From a checkpoint of a small transformer trained on Wikipedia.
Size: 14 layers, width 128, 3.1M parameters.
Training: a variant of Adam for these matrices, 185M tokens, 11310 steps.
Each number is 50 + 15 x the weight over its row's rms, rounded and kept within 0 to 99. Layers, rows and columns count from 0. The size before them is the row's rms in percent of the matrix's.

# down: layer 3 MLP down (transposed), 512x128, rms 0.143, rows 174-226, columns 0-63
# up: layer 3 MLP up, 512x128, rms 0.135, rows 175-226, columns 0-63
down174 102:56 45 64 67 22 71 56 76 49 34 68 28 64 63 51 52 46 42 66 53 39 38 51 56 53 17 42 41 39 55 64 60 74 63 47 26 59 54 49 60 66 51 44 47 41 46 27 25 38 19 20 53 15 45 47 39 30 70 59 54 41 50 53 56
up175 092:42 56 61 28 43 45 45 44 59 52 38 37 47 51 53 70 43 35 58 69 79 33 41 67 22 21 45 56 50 31 95 66 42 46 72 34 51 37 45 49 50 38 39 63 32 64 67 28 47 38 46 32 54 62 19 36 49 40 44 53 66 59 47 47
down175 092:25 37 38 14 52 43 59 47 64 57 85 35 24 62 36 36 47 67 58 21 40 56 41 45 62 73 40 45 60 56 45 75 47 68 43 60 35 48 58 27 41 68 52 43 31 44 35 62 44 43 36 58 45 56 52 65 29 70 52 57 43 36 27 63
up176 100:75 29 35 62 40 36 47 52 46 77 31 36 44 43 57 43 31 69 43 60 60 50 43 65 52 46 77 30 46 73 88 53 42 31 68 47 41 57 39 37 65 39 80 48 57 49 35 63 52 47 51 60 39 50 57 29 59 55 32 50 33 61 43 39
down176 105:16 49 57 48 55 51 37 36 73 33 48 34 39 70 57 54 49 56 35 42 53 30 48 38 47 52 60 29 34 51 30 48 40 58 54 61 19 21 54 64 48 52 52 27 39 72 64 54 32 59 46 46 31 65 39 76 80 54 55 41 75 23 44 38
up177 098:78 54 51 39 52 64 31 48 53 47 55 40 60 54 52 53 16 64 41 62 64 56 68 68 54 31 53 35 65 71 55 32 36 54 86 34 72 36 54 31 26 73 58 51 64 54 60 58 55 42 64 77 18 61 63 64 44 51 35 70 61 38 71 47
down177 104:41 64 47 80 48 59 33 51 34 45 62 31 41 29 61 52 47 24 30 63 22 29 40 20 31 62 42 23 46 58 35 65 48 44 58 63 68 46 20 50 47 66 43 48 50 51 30 51 37 70 60 37 29 80 56 39 44 48 52 51 56 04 44 58
up178 109:55 45 42 57 47 59 43 41 55 54 37 50 69 52 42 42 36 85 57 39 47 34 49 40 52 41 74 43 49 19 33 29 12 51 43 42 61 54 49 45 04 65 78 54 87 41 70 32 31 53 69 53 35 35 34 47 45 55 30 35 44 54 62 35
down178 104:35 32 65 33 47 47 59 47 63 31 52 38 52 36 74 73 24 46 71 75 31 48 68 40 59 47 44 49 73 57 57 53 33 54 27 54 37 52 71 76 43 50 78 35 57 41 63 47 58 30 65 46 50 65 40 37 52 51 49 54 82 63 41 40
up179 096:64 40 48 51 48 47 65 48 32 54 37 46 41 40 34 56 24 67 60 43 85 32 70 51 45 45 47 33 59 27 48 47 58 55 47 38 57 40 38 52 61 66 50 55 52 46 61 30 38 38 55 17 36 57 19 51 61 45 49 79 38 61 71 44
down179 098:93 63 42 59 54 49 44 59 40 70 19 64 45 54 79 59 77 27 57 56 45 40 53 32 55 61 54 55 42 71 49 50 57 39 53 29 27 53 55 55 64 37 40 58 70 40 65 41 66 68 49 42 18 48 59 25 48 20 42 39 53 74 46 71
up180 088:66 58 59 30 46 40 78 22 73 63 50 68 49 35 35 39 41 54 37 34 49 38 51 31 52 18 32 36 40 19 16 74 53 46 47 50 58 45 49 46 30 48 55 76 55 74 48 44 61 57 62 49 30 55 30 49 68 50 57 48 45 48 47 44
down180 090:55 40 36 25 71 50 52 62 47 35 28 45 41 56 35 51 49 43 35 56 41 46 54 45 51 80 74 36 36 37 46 16 63 34 42 33 54 56 45 40 54 58 69 31 54 45 16 78 41 43 58 35 59 20 41 59 52 77 47 54 62 53 35 60
up181 098:68 47 75 34 71 59 66 36 75 97 64 37 44 30 45 60 41 30 55 40 49 38 68 57 32 29 63 59 36 50 24 66 43 45 56 70 49 30 36 43 47 54 68 54 81 32 40 34 17 47 41 26 68 53 40 23 31 72 56 52 40 71 61 43
down181 095:53 49 40 50 47 57 70 52 85 66 44 23 36 68 50 36 19 62 44 54 22 62 32 41 47 34 35 40 49 52 56 54 38 37 37 50 66 52 47 47 23 49 70 75 59 25 65 67 74 48 47 53 53 42 44 65 55 61 31 62 73 57 48 71
up182 083:56 32 44 28 51 68 58 10 68 80 49 45 35 64 46 63 64 47 45 58 53 41 42 54 28 37 82 48 48 45 67 47 30 58 42 59 33 62 74 39 35 77 44 65 65 71 78 49 51 54 58 55 28 54 75 48 57 22 43 59 49 61 31 35
down182 100:68 29 57 78 70 83 14 68 47 67 51 59 60 36 34 40 41 53 50 48 63 66 46 45 59 57 32 49 40 32 40 37 37 37 64 32 60 38 45 37 72 64 63 26 61 65 43 50 68 34 67 34 43 37 70 36 61 53 50 16 31 48 44 70
up183 102:75 39 67 39 53 49 75 59 39 76 56 41 58 26 26 30 29 51 46 53 67 55 43 36 41 39 60 43 53 45 62 45 63 55 42 16 49 42 39 59 58 86 43 34 39 61 54 42 22 50 66 65 70 70 68 45 56 45 21 69 28 65 36 47
down183 097:32 41 62 32 67 09 49 37 46 48 59 49 65 20 50 39 51 40 69 55 18 64 23 56 19 64 54 43 51 33 41 60 49 68 52 65 28 56 86 49 61 50 54 62 85 47 58 60 61 47 47 55 69 46 32 73 53 36 60 53 41 34 48 47
up184 102:56 29 50 47 37 64 58 59 50 48 32 37 27 56 45 48 50 39 57 36 48 52 78 61 47 64 47 39 37 62 56 47 50 42 50 55 36 57 44 43 54 53 82 40 32 56 49 55 46 36 63 55 35 43 37 53 52 36 54 60 43 84 41 28
down184 094:39 61 71 27 47 66 55 47 72 70 51 56 68 52 77 42 40 60 46 37 58 52 42 50 42 53 43 67 64 46 48 54 41 31 57 54 39 47 61 51 51 88 38 53 48 36 61 44 60 60 72 48 82 21 60 73 43 64 29 48 50 47 78 44
up185 104:42 69 16 79 73 52 38 23 43 48 36 37 33 45 35 56 51 51 65 37 42 48 61 48 22 29 44 65 24 82 49 51 41 48 56 46 62 34 29 32 34 35 62 37 59 46 42 57 23 60 52 37 55 92 73 61 73 36 54 48 41 37 61 44
down185 102:46 48 24 41 71 26 58 44 65 41 17 34 44 63 39 26 52 58 67 38 59 05 57 51 36 56 48 48 39 57 45 41 52 79 69 44 47 31 29 56 52 43 53 65 59 34 58 50 69 36 55 53 51 30 54 25 83 52 33 29 42 42 65 58
up186 114:59 64 72 44 37 60 43 47 47 52 61 36 37 40 42 37 04 55 65 49 51 81 52 65 53 45 52 25 38 50 54 63 52 41 59 71 66 25 34 41 53 62 42 32 52 80 42 37 41 56 80 57 60 61 62 43 59 53 52 25 43 57 44 52
down186 106:07 68 60 41 66 57 54 59 34 36 42 72 69 20 60 34 40 56 49 45 25 64 48 42 51 67 68 21 39 51 63 44 31 65 49 46 63 32 58 57 60 31 29 44 08 53 68 44 64 52 42 44 54 36 48 69 61 67 55 37 61 50 54 48
up187 104:74 70 44 65 31 58 24 44 44 36 42 63 68 52 44 55 50 70 69 51 44 39 51 52 56 36 60 21 56 58 53 28 37 54 42 43 67 43 29 49 27 63 77 53 42 57 54 13 41 71 72 29 64 19 29 38 54 63 47 54 40 57 64 53
down187 090:68 37 56 38 54 08 67 38 19 49 56 39 71 29 52 25 49 42 40 40 49 38 52 40 78 32 42 52 47 26 51 33 61 45 38 41 39 54 73 42 48 56 57 23 26 75 44 31 55 56 41 52 20 51 70 54 39 39 56 50 30 39 38 64
up188 095:55 76 43 65 49 55 43 50 43 64 60 41 70 43 39 33 63 67 50 41 53 69 66 62 49 36 55 05 37 46 60 74 46 39 79 56 56 90 49 47 50 35 58 52 52 24 43 21 59 37 53 65 31 58 36 57 56 48 35 44 63 58 43 24
down188 111:50 77 64 70 77 94 57 49 79 67 40 53 60 55 38 57 42 80 59 39 58 47 52 60 39 36 29 36 47 52 48 59 47 35 50 26 32 44 30 31 63 31 74 48 50 38 54 61 64 34 56 47 74 68 63 29 64 57 39 71 33 68 33 27
up189 096:75 23 44 62 34 58 46 48 64 43 33 61 73 52 46 57 51 47 47 55 52 39 42 64 41 21 62 50 39 55 56 69 68 49 47 65 29 35 25 45 41 37 35 59 61 62 58 37 18 46 56 60 41 60 80 51 49 32 54 74 55 82 72 44
down189 095:62 62 55 60 40 47 64 66 52 65 48 35 25 59 49 55 35 41 48 38 38 56 55 48 37 53 35 51 54 66 61 51 28 52 35 73 48 29 65 51 44 19 43 44 42 40 32 52 35 73 24 44 66 31 55 48 68 74 47 39 21 56 49 29
up190 099:59 72 29 34 49 52 30 26 56 32 62 58 36 49 54 75 29 37 43 45 61 46 76 39 51 49 57 46 34 48 49 29 44 28 60 47 40 45 41 60 64 49 45 34 56 64 66 67 53 52 60 21 52 53 71 59 47 32 38 59 72 60 37 49
down190 100:57 39 17 34 39 52 63 79 66 45 49 29 78 49 47 32 60 28 43 50 39 56 66 41 42 46 60 72 57 16 38 48 39 56 39 48 51 43 56 37 59 51 45 80 71 40 43 55 53 58 60 48 55 35 42 54 65 49 30 38 38 38 50 43
up191 100:48 58 18 46 56 56 55 58 56 51 57 30 63 46 37 42 43 61 71 62 53 49 64 42 38 62 61 48 12 54 55 43 51 66 63 65 43 52 39 33 44 45 48 46 78 64 28 63 77 17 33 24 39 38 42 59 89 59 37 68 43 48 16 28
down191 104:66 64 75 85 45 37 50 70 35 24 73 46 54 52 49 50 65 39 57 67 56 36 43 60 56 29 39 48 70 39 46 67 51 66 35 58 48 72 83 46 43 50 39 35 49 50 64 65 40 39 73 59 59 70 42 57 23 53 55 38 17 74 61 68
up192 087:49 17 36 26 54 53 59 47 56 66 16 67 17 50 22 66 28 36 48 55 55 54 70 40 41 69 55 37 38 56 25 41 33 34 74 67 53 16 37 69 37 48 51 45 56 84 55 36 50 48 51 51 68 75 39 58 60 53 33 73 70 57 65 62
down192 094:55 76 71 82 55 71 58 43 53 13 37 37 66 42 31 40 65 37 40 57 41 57 72 70 63 34 63 43 13 38 32 44 38 80 61 67 46 45 35 41 25 55 31 38 61 50 30 55 57 56 51 51 40 30 31 32 69 58 61 45 12 39 28 37
up193 104:58 60 32 40 63 56 32 50 67 60 46 59 70 45 48 65 57 32 58 74 68 00 53 58 45 43 28 55 56 59 30 42 64 47 71 45 44 21 59 54 42 50 61 07 43 53 64 70 64 50 33 52 28 49 36 54 36 47 72 33 53 73 53 31
down193 098:08 51 57 17 51 40 61 64 67 45 58 52 46 56 48 49 31 19 37 47 52 76 60 39 26 51 28 39 75 55 27 78 60 23 21 73 53 60 43 60 46 54 58 65 55 14 61 45 58 62 48 43 41 30 49 68 61 26 46 36 57 49 40 46
up194 102:74 39 49 55 35 65 49 51 30 67 49 46 76 50 26 48 53 92 55 42 66 43 41 53 64 42 76 40 41 95 48 71 49 24 39 71 67 32 33 45 48 39 42 55 48 38 52 43 48 32 73 43 53 44 53 55 85 55 38 36 87 43 46 32
down194 104:84 53 52 19 61 24 42 42 38 75 45 39 39 25 53 67 45 35 63 42 35 46 53 85 47 32 22 42 45 49 50 59 43 70 75 35 69 53 45 52 45 40 56 43 62 39 30 83 49 47 51 55 46 58 48 46 29 31 71 59 28 65 41 68
up195 101:53 77 80 68 33 64 58 26 44 68 28 45 76 49 49 63 41 79 84 76 86 34 43 55 46 33 64 54 62 55 52 44 24 36 69 26 37 30 22 41 40 43 54 65 48 47 52 29 57 28 40 42 60 71 65 58 27 59 48 53 23 57 59 33
down195 097:46 00 41 36 37 13 67 36 29 37 56 54 62 40 89 67 59 36 51 54 38 22 47 51 68 56 44 42 42 36 15 47 50 55 37 55 30 67 64 45 42 37 68 49 42 39 48 77 57 42 66 55 76 33 52 43 34 43 45 43 64 45 48 50
up196 100:65 38 32 59 34 38 26 22 53 76 68 22 87 71 38 21 50 76 56 57 67 61 64 52 64 51 59 45 44 49 58 55 36 54 27 62 19 35 44 43 42 74 54 52 49 43 51 56 30 60 51 52 56 62 53 36 71 33 43 61 72 51 25 50
down196 099:47 73 55 66 25 43 72 53 47 67 80 74 51 51 81 43 49 56 50 46 25 57 50 51 56 27 19 38 45 51 68 51 57 49 65 52 49 78 56 75 72 82 26 40 47 63 44 38 19 48 65 41 42 51 35 50 49 65 44 66 51 25 77 42
up197 097:75 44 75 51 52 46 56 60 55 42 16 59 43 36 35 61 27 53 37 71 48 47 56 58 48 25 45 43 59 48 54 92 59 43 38 41 61 45 46 42 64 50 63 42 38 58 73 28 41 32 61 49 45 67 59 61 67 43 10 74 48 73 30 28
down197 102:64 43 55 47 58 35 28 47 52 51 70 45 50 15 25 43 34 31 50 44 40 49 42 48 48 66 58 73 49 48 61 59 51 45 59 73 15 56 58 36 71 34 54 42 65 26 46 49 56 59 60 59 50 47 60 56 72 40 70 47 51 65 56 55
up198 099:65 57 79 65 51 56 34 39 49 53 36 53 39 31 36 36 31 66 54 64 41 35 61 31 00 53 47 44 47 26 27 43 34 33 50 59 51 64 26 35 40 49 61 65 39 60 41 57 81 54 72 34 59 58 47 51 67 45 58 76 64 62 73 39
down198 088:53 45 65 51 37 00 53 55 31 59 38 66 67 42 52 37 41 42 63 39 49 54 45 65 46 41 47 68 55 19 69 38 48 49 59 46 49 57 37 60 36 59 67 65 41 50 79 38 26 42 75 54 52 56 29 30 70 51 49 38 45 49 63 38
up199 104:67 31 69 58 38 59 41 36 62 77 66 53 69 26 31 55 57 54 52 57 63 31 50 59 42 40 60 58 52 51 48 69 82 20 57 74 42 52 48 65 57 37 34 44 50 50 58 33 31 31 80 60 51 63 45 69 27 51 40 26 52 60 62 40
down199 107:45 46 69 55 49 30 43 40 61 49 23 61 28 21 54 37 20 72 23 43 51 37 59 55 43 51 49 51 50 65 61 27 52 53 53 55 45 69 52 38 26 65 55 33 67 57 49 81 61 72 37 49 37 47 28 51 66 27 65 72 23 39 39 55
up200 100:59 31 17 45 66 57 53 44 78 84 67 45 46 51 41 53 55 26 50 50 52 40 39 49 25 57 50 09 56 38 51 75 41 52 59 60 68 69 46 55 39 50 96 48 65 80 37 83 55 55 43 58 68 57 78 75 38 59 27 64 62 66 31 36
down200 102:65 66 58 43 44 45 44 54 33 50 58 43 41 60 28 41 04 63 47 49 76 64 49 71 54 39 33 54 18 51 60 56 57 51 46 62 53 53 37 57 34 55 45 67 62 79 43 41 77 48 45 53 40 28 39 55 65 34 64 66 15 49 64 35
up201 103:51 67 80 48 52 69 33 38 40 85 57 47 47 38 60 32 44 87 51 23 58 37 37 69 25 25 59 53 45 62 69 66 29 53 65 66 32 39 45 33 51 58 45 45 33 50 19 51 50 52 70 55 27 82 67 51 59 60 35 17 54 64 42 49
down201 097:26 33 64 28 49 56 38 60 55 54 56 49 45 46 58 27 35 78 56 63 36 59 43 32 49 51 26 66 36 58 29 26 53 27 53 71 77 61 52 48 55 53 38 35 36 40 51 51 70 55 50 48 43 36 54 58 70 48 34 59 40 44 79 50
up202 102:52 31 34 66 56 44 65 40 46 56 27 52 58 59 40 37 31 47 48 18 63 46 71 60 67 53 50 43 09 55 77 48 14 33 51 25 29 72 44 42 16 60 73 47 51 48 46 41 32 57 37 49 33 74 54 57 44 60 48 70 49 38 26 46
down202 101:34 22 54 51 44 34 49 35 47 52 35 36 39 56 41 52 46 39 63 76 34 51 41 31 64 67 36 39 36 72 33 33 68 47 52 44 52 75 64 50 37 65 46 32 67 54 40 61 61 50 64 45 76 56 34 63 86 81 67 21 43 50 30 41
up203 102:70 39 65 46 79 43 21 54 63 68 27 40 47 12 56 60 63 75 27 53 59 44 71 52 53 41 90 35 64 34 59 59 30 34 49 30 73 50 33 64 49 78 37 41 42 42 69 47 30 52 51 45 52 84 40 56 56 21 11 64 58 60 69 43
down203 099:47 81 38 09 59 49 37 57 73 50 53 61 54 51 30 68 37 33 31 46 64 39 46 53 56 46 33 55 60 52 38 36 53 45 28 39 47 57 50 51 39 40 45 29 32 85 51 23 20 39 52 63 57 50 53 52 63 58 51 24 53 72 50 45
up204 103:66 54 55 45 59 78 44 28 57 50 65 73 60 38 58 55 38 68 59 30 34 46 48 38 37 50 52 55 58 34 47 47 65 45 63 43 34 44 44 16 29 54 67 38 48 39 51 67 45 29 75 64 75 51 21 54 53 14 35 38 71 60 45 42
down204 096:53 66 57 38 38 43 50 54 56 45 53 36 74 55 49 40 50 47 63 64 58 23 33 47 61 34 42 42 83 48 59 24 43 37 55 59 40 85 52 51 40 45 64 39 53 56 60 07 59 62 45 43 47 58 55 65 48 57 60 67 21 72 33 64
up205 096:51 45 51 67 49 63 40 53 45 74 33 42 46 65 25 45 58 61 59 66 67 66 77 69 33 19 40 57 50 60 56 62 40 35 67 75 42 12 33 42 48 28 39 40 70 71 62 55 43 35 55 38 26 63 22 55 49 48 60 59 46 27 52 59
down205 101:50 74 33 68 37 41 58 73 28 27 34 32 64 49 57 36 33 52 26 51 53 54 43 59 64 25 41 53 44 56 51 32 58 37 57 42 51 32 19 55 66 43 44 33 68 63 42 34 40 40 49 63 72 46 99 47 74 54 60 45 55 57 31 62
up206 103:53 48 55 75 35 61 48 50 55 53 27 54 51 31 58 39 58 70 68 31 49 50 58 58 64 55 43 46 49 56 47 62 37 36 56 49 48 20 61 43 60 71 46 27 55 44 51 50 60 62 84 46 41 44 53 77 55 46 51 32 28 46 18 25
down206 105:83 27 33 52 47 07 55 45 60 43 33 52 36 41 64 48 77 35 16 41 31 62 41 59 66 61 39 48 25 47 15 57 52 20 45 56 43 54 31 53 37 54 48 48 61 60 40 47 74 52 42 47 53 44 38 37 61 33 61 60 31 61 57 66
up207 096:67 54 37 57 75 36 63 42 45 58 48 41 62 23 47 35 58 40 55 39 40 40 56 55 59 61 58 72 45 46 62 47 48 55 73 66 49 35 36 64 21 59 21 35 83 61 50 51 31 32 67 36 39 71 78 43 45 42 37 30 59 77 67 55
down207 104:47 58 54 59 41 63 33 42 68 65 75 55 59 68 35 56 24 31 45 38 36 49 35 65 46 75 55 32 26 39 47 75 40 48 80 42 57 38 42 43 40 59 63 48 60 43 40 73 73 69 50 57 75 44 31 60 74 54 47 60 76 40 53 38
up208 094:52 34 04 35 47 49 62 62 74 42 67 58 39 66 47 54 26 50 62 41 67 74 58 53 36 49 64 49 46 45 62 58 38 40 53 40 47 57 36 63 22 49 39 32 53 42 48 50 38 36 84 37 53 49 40 33 73 57 08 92 44 57 28 55
down208 096:88 56 45 54 08 36 31 76 21 59 41 60 30 45 32 71 61 43 46 36 66 46 54 55 24 41 52 44 30 70 57 43 34 30 34 73 50 46 50 55 41 49 33 58 66 81 46 61 26 60 63 66 70 65 60 36 34 41 46 77 30 80 51 60
up209 105:64 36 54 75 60 52 46 59 43 78 64 47 53 64 50 41 00 66 44 41 57 59 47 50 44 46 60 28 27 47 74 68 30 29 52 57 32 44 45 17 00 47 74 52 74 65 68 62 41 60 69 22 49 48 33 33 54 67 55 47 46 43 37 47
down209 103:43 58 52 70 59 13 60 47 78 29 68 75 59 56 28 67 62 66 52 54 42 55 53 21 32 63 33 32 21 43 53 62 39 36 62 56 49 59 42 48 65 49 25 34 61 32 62 72 64 34 56 55 68 45 25 66 47 17 31 42 72 60 62 51
up210 109:80 22 64 42 51 49 64 53 36 61 30 84 54 60 34 36 41 42 33 59 74 28 67 52 41 40 59 35 49 47 43 37 48 35 59 59 51 52 28 42 62 41 54 49 26 77 44 54 64 66 56 36 51 47 20 66 56 57 36 54 33 45 70 52
down210 096:72 97 70 53 49 26 20 51 48 09 43 37 59 57 58 59 52 36 34 44 51 14 31 60 73 67 40 35 21 38 42 14 54 48 46 81 61 53 57 72 61 38 59 55 66 50 34 58 65 41 41 44 51 30 32 58 53 38 19 44 51 50 59 46
up211 114:37 66 38 67 94 50 40 61 53 52 28 24 49 53 54 23 62 45 44 64 61 61 54 57 59 47 48 46 49 46 68 59 33 39 52 72 60 38 57 56 30 68 44 57 93 56 26 52 48 25 77 47 48 57 60 47 63 72 49 62 42 43 14 44
down211 090:38 46 46 62 49 31 45 87 45 57 24 66 47 55 47 66 78 31 15 54 61 45 36 46 75 42 45 91 47 46 31 53 30 62 48 66 59 55 36 28 57 69 32 40 76 48 49 53 46 43 66 33 72 49 53 53 59 76 74 40 10 41 42 62
up212 104:69 71 38 71 94 70 45 62 69 34 21 48 53 57 56 53 49 64 62 58 56 52 69 18 28 36 70 49 49 42 53 61 48 51 41 44 31 59 45 47 35 53 57 23 69 64 48 27 63 53 40 18 74 52 69 36 44 63 59 53 77 53 54 29
down212 095:46 28 57 55 50 00 57 32 33 49 64 42 27 45 51 27 51 61 47 76 28 35 61 58 47 56 57 38 53 60 70 43 40 57 51 62 46 11 53 60 49 59 56 77 40 38 41 63 19 59 75 55 56 49 50 69 52 43 54 58 56 34 52 46
up213 100:65 71 67 25 53 31 28 67 64 51 51 50 30 37 32 73 42 63 60 35 59 69 99 32 61 64 70 39 64 56 51 63 62 56 57 54 43 55 49 57 48 30 55 43 40 31 39 59 40 33 45 34 43 66 33 27 66 58 31 42 25 62 47 30
down213 104:47 31 65 35 61 76 62 64 12 52 41 52 55 72 42 36 46 72 44 44 56 31 31 61 67 50 55 52 60 59 69 38 50 75 55 52 49 54 29 48 55 64 55 64 69 51 54 55 28 53 53 40 62 57 55 55 52 42 47 23 58 32 45 70
up214 097:56 46 62 48 82 64 70 30 45 40 33 51 42 33 52 37 65 50 69 49 61 35 65 41 41 33 62 44 54 47 74 61 64 29 65 38 50 46 58 43 56 80 23 59 48 30 61 66 46 55 76 53 41 74 26 63 40 16 42 45 66 59 33 38
down214 113:48 43 42 45 57 46 58 63 59 58 57 73 58 51 51 45 63 24 48 55 26 46 37 41 31 26 38 74 34 60 53 52 55 52 62 53 17 65 46 41 52 52 51 47 72 73 54 55 49 56 63 46 44 68 44 69 65 37 36 24 56 55 43 48
up215 094:47 41 46 66 52 40 56 27 64 55 41 46 57 41 49 58 53 47 59 10 74 60 48 53 48 36 41 38 62 52 52 65 39 27 45 58 23 49 43 53 54 70 67 44 66 77 61 65 20 34 57 45 41 28 46 59 59 86 30 56 88 45 54 23
down215 096:36 76 62 61 62 46 64 41 42 58 54 67 40 36 81 43 58 36 52 93 72 72 25 68 24 69 40 47 60 35 73 32 41 54 63 20 58 81 52 68 48 86 46 43 34 52 56 46 16 67 55 59 43 49 29 61 73 71 49 46 41 63 81 50
up216 095:60 83 57 46 82 59 42 46 60 52 47 41 61 78 61 50 51 55 60 60 69 68 64 50 49 39 68 59 25 76 39 27 38 47 50 62 52 75 38 43 51 59 21 44 25 41 65 45 21 35 78 35 39 55 44 47 61 45 27 80 63 67 48 49
down216 100:17 54 47 29 25 53 53 63 43 31 56 53 61 58 51 67 34 65 51 40 53 36 65 57 54 59 50 54 63 47 71 43 50 57 63 54 45 14 49 94 27 45 63 75 66 47 51 50 31 55 36 28 58 54 48 62 26 47 88 54 41 40 76 49
up217 092:43 62 62 62 84 59 46 51 46 56 41 64 39 44 36 46 54 40 72 25 50 60 59 39 51 35 44 36 41 61 59 58 38 39 57 46 45 46 40 33 23 71 56 43 58 40 55 39 20 52 49 33 69 47 37 37 51 46 38 43 56 25 30 46
down217 103:28 34 40 55 51 58 71 61 36 37 54 85 67 35 65 65 80 29 52 51 36 33 30 52 63 75 56 44 26 62 34 40 76 32 58 36 38 84 67 45 46 52 47 33 66 18 72 49 46 45 57 53 59 60 60 36 49 29 37 66 44 62 70 63
up218 096:44 70 34 64 49 49 45 55 71 77 51 37 80 59 42 61 43 39 57 33 56 23 37 64 46 06 38 55 32 68 72 45 46 47 54 45 35 43 44 15 48 23 41 40 52 48 51 46 28 42 72 39 40 32 18 23 60 68 35 56 33 48 29 18
down218 108:45 40 32 52 55 68 56 65 49 33 58 55 55 67 49 38 57 05 62 71 62 39 16 62 60 31 51 83 26 16 50 23 37 32 47 68 59 38 25 33 57 20 33 58 47 55 51 15 39 42 52 66 39 43 35 40 61 52 68 62 62 47 47 57
up219 101:56 72 54 38 51 44 46 50 76 56 63 21 66 60 16 52 20 59 64 22 48 64 74 35 48 47 36 30 36 33 51 85 72 31 52 41 55 33 47 36 45 68 45 88 55 66 33 57 43 32 56 48 56 57 71 53 36 58 35 52 43 48 53 49
down219 103:55 42 35 38 67 58 34 54 53 54 61 38 29 69 29 52 57 68 52 48 44 61 48 60 43 42 40 30 60 36 41 64 26 27 71 33 34 33 52 71 37 58 53 17 26 74 48 37 53 78 82 55 53 22 35 43 54 23 45 80 60 55 58 35
up220 097:51 39 27 47 41 39 56 32 67 36 31 29 42 44 25 35 46 35 62 40 45 36 74 57 60 65 50 26 55 55 56 72 19 38 77 42 56 10 51 38 36 45 81 48 79 48 43 59 58 40 62 44 65 45 84 40 52 60 46 37 31 44 53 43
down220 098:84 73 34 46 05 39 37 78 64 32 73 42 61 57 44 40 28 52 35 54 52 54 48 63 49 46 48 62 60 57 51 34 56 43 60 42 50 56 23 44 33 80 29 52 66 47 67 51 31 39 52 32 49 50 66 20 78 54 54 43 31 56 81 61
up221 109:53 44 65 61 64 68 23 66 36 45 50 42 33 59 58 67 36 76 53 50 56 47 65 44 47 39 43 28 34 22 45 35 39 13 47 59 45 56 33 35 45 58 66 56 55 70 38 70 66 61 54 27 54 51 46 33 61 51 50 48 82 73 27 32
down221 082:40 63 36 60 70 00 45 76 54 45 78 53 76 54 48 33 34 52 22 42 49 45 24 66 59 48 33 46 53 46 71 66 34 78 70 69 47 22 55 63 44 56 52 55 36 60 63 28 42 63 40 58 56 59 69 43 55 64 37 47 31 49 35 37
up222 099:48 38 50 67 52 47 46 64 61 44 46 55 53 35 54 38 33 54 56 39 33 17 45 74 53 57 63 39 39 63 65 59 47 36 43 45 44 35 30 29 13 75 50 59 36 54 21 58 40 36 66 44 42 45 39 42 87 72 37 64 74 43 29 24
down222 097:44 45 66 65 47 78 39 38 55 23 43 08 52 37 68 63 59 32 30 73 35 31 25 46 39 72 66 52 85 48 66 39 76 41 40 65 47 55 71 56 59 28 67 27 67 55 46 48 45 36 56 40 70 58 42 38 56 56 31 49 38 34 67 77
up223 097:66 54 64 43 76 67 56 32 59 69 81 70 57 48 18 67 58 38 59 37 59 24 57 52 51 54 61 50 49 54 58 47 41 47 31 42 50 60 33 59 35 55 52 63 18 56 57 61 72 42 54 44 39 65 58 43 58 52 73 40 46 65 54 21
down223 094:48 47 64 29 54 41 26 55 63 62 51 54 25 72 60 61 39 57 64 48 42 70 49 73 50 64 57 61 61 66 24 14 50 58 36 45 41 48 43 37 43 53 77 28 34 43 67 42 54 64 27 64 41 56 69 54 42 56 71 32 24 51 51 64
up224 101:69 45 40 37 42 38 36 34 85 81 47 45 27 38 39 71 77 47 36 46 69 68 57 79 50 55 82 12 18 75 41 51 72 47 31 25 59 21 46 48 52 37 79 54 51 33 63 54 51 63 52 24 56 52 27 48 49 29 64 65 53 47 55 26
down224 094:36 45 38 36 42 46 45 30 45 33 66 24 65 64 65 58 58 47 39 14 51 44 62 57 59 60 57 45 39 44 33 52 45 25 29 54 44 42 32 46 47 57 63 56 33 62 35 32 44 54 43 53 19 36 76 56 25 20 53 81 59 31 37 40
up225 100:54 50 48 60 27 40 22 67 43 63 54 35 48 71 53 60 44 62 51 64 50 44 53 66 27 44 59 69 31 57 62 32 30 54 65 42 44 36 41 56 34 70 54 58 74 52 22 47 77 42 67 51 28 49 34 20 66 37 47 72 50 60 37 24
down225 102:34 42 71 67 76 29 60 64 54 49 45 40 78 33 82 31 36 34 34 44 41 14 48 46 46 58 43 39 57 58 27 29 55 24 45 58 39 45 50 46 39 25 38 43 49 48 72 23 33 63 49 63 24 41 62 68 50 57 38 43 40 92 58 67
up226 098:65 59 20 72 57 49 41 42 51 51 40 76 38 56 35 28 45 64 52 51 49 58 63 68 56 35 45 20 44 44 45 56 36 50 79 28 61 33 32 45 31 58 50 50 59 58 19 34 47 59 66 29 20 48 69 43 56 32 02 19 61 43 42 70
down226 103:64 52 50 71 48 41 75 70 44 47 33 52 47 51 51 76 99 48 66 42 84 28 36 55 68 29 37 53 50 58 80 31 55 51 70 52 52 43 54 43 41 51 33 60 36 45 49 34 48 54 63 65 54 65 52 65 24 61 77 34 42 57 70 45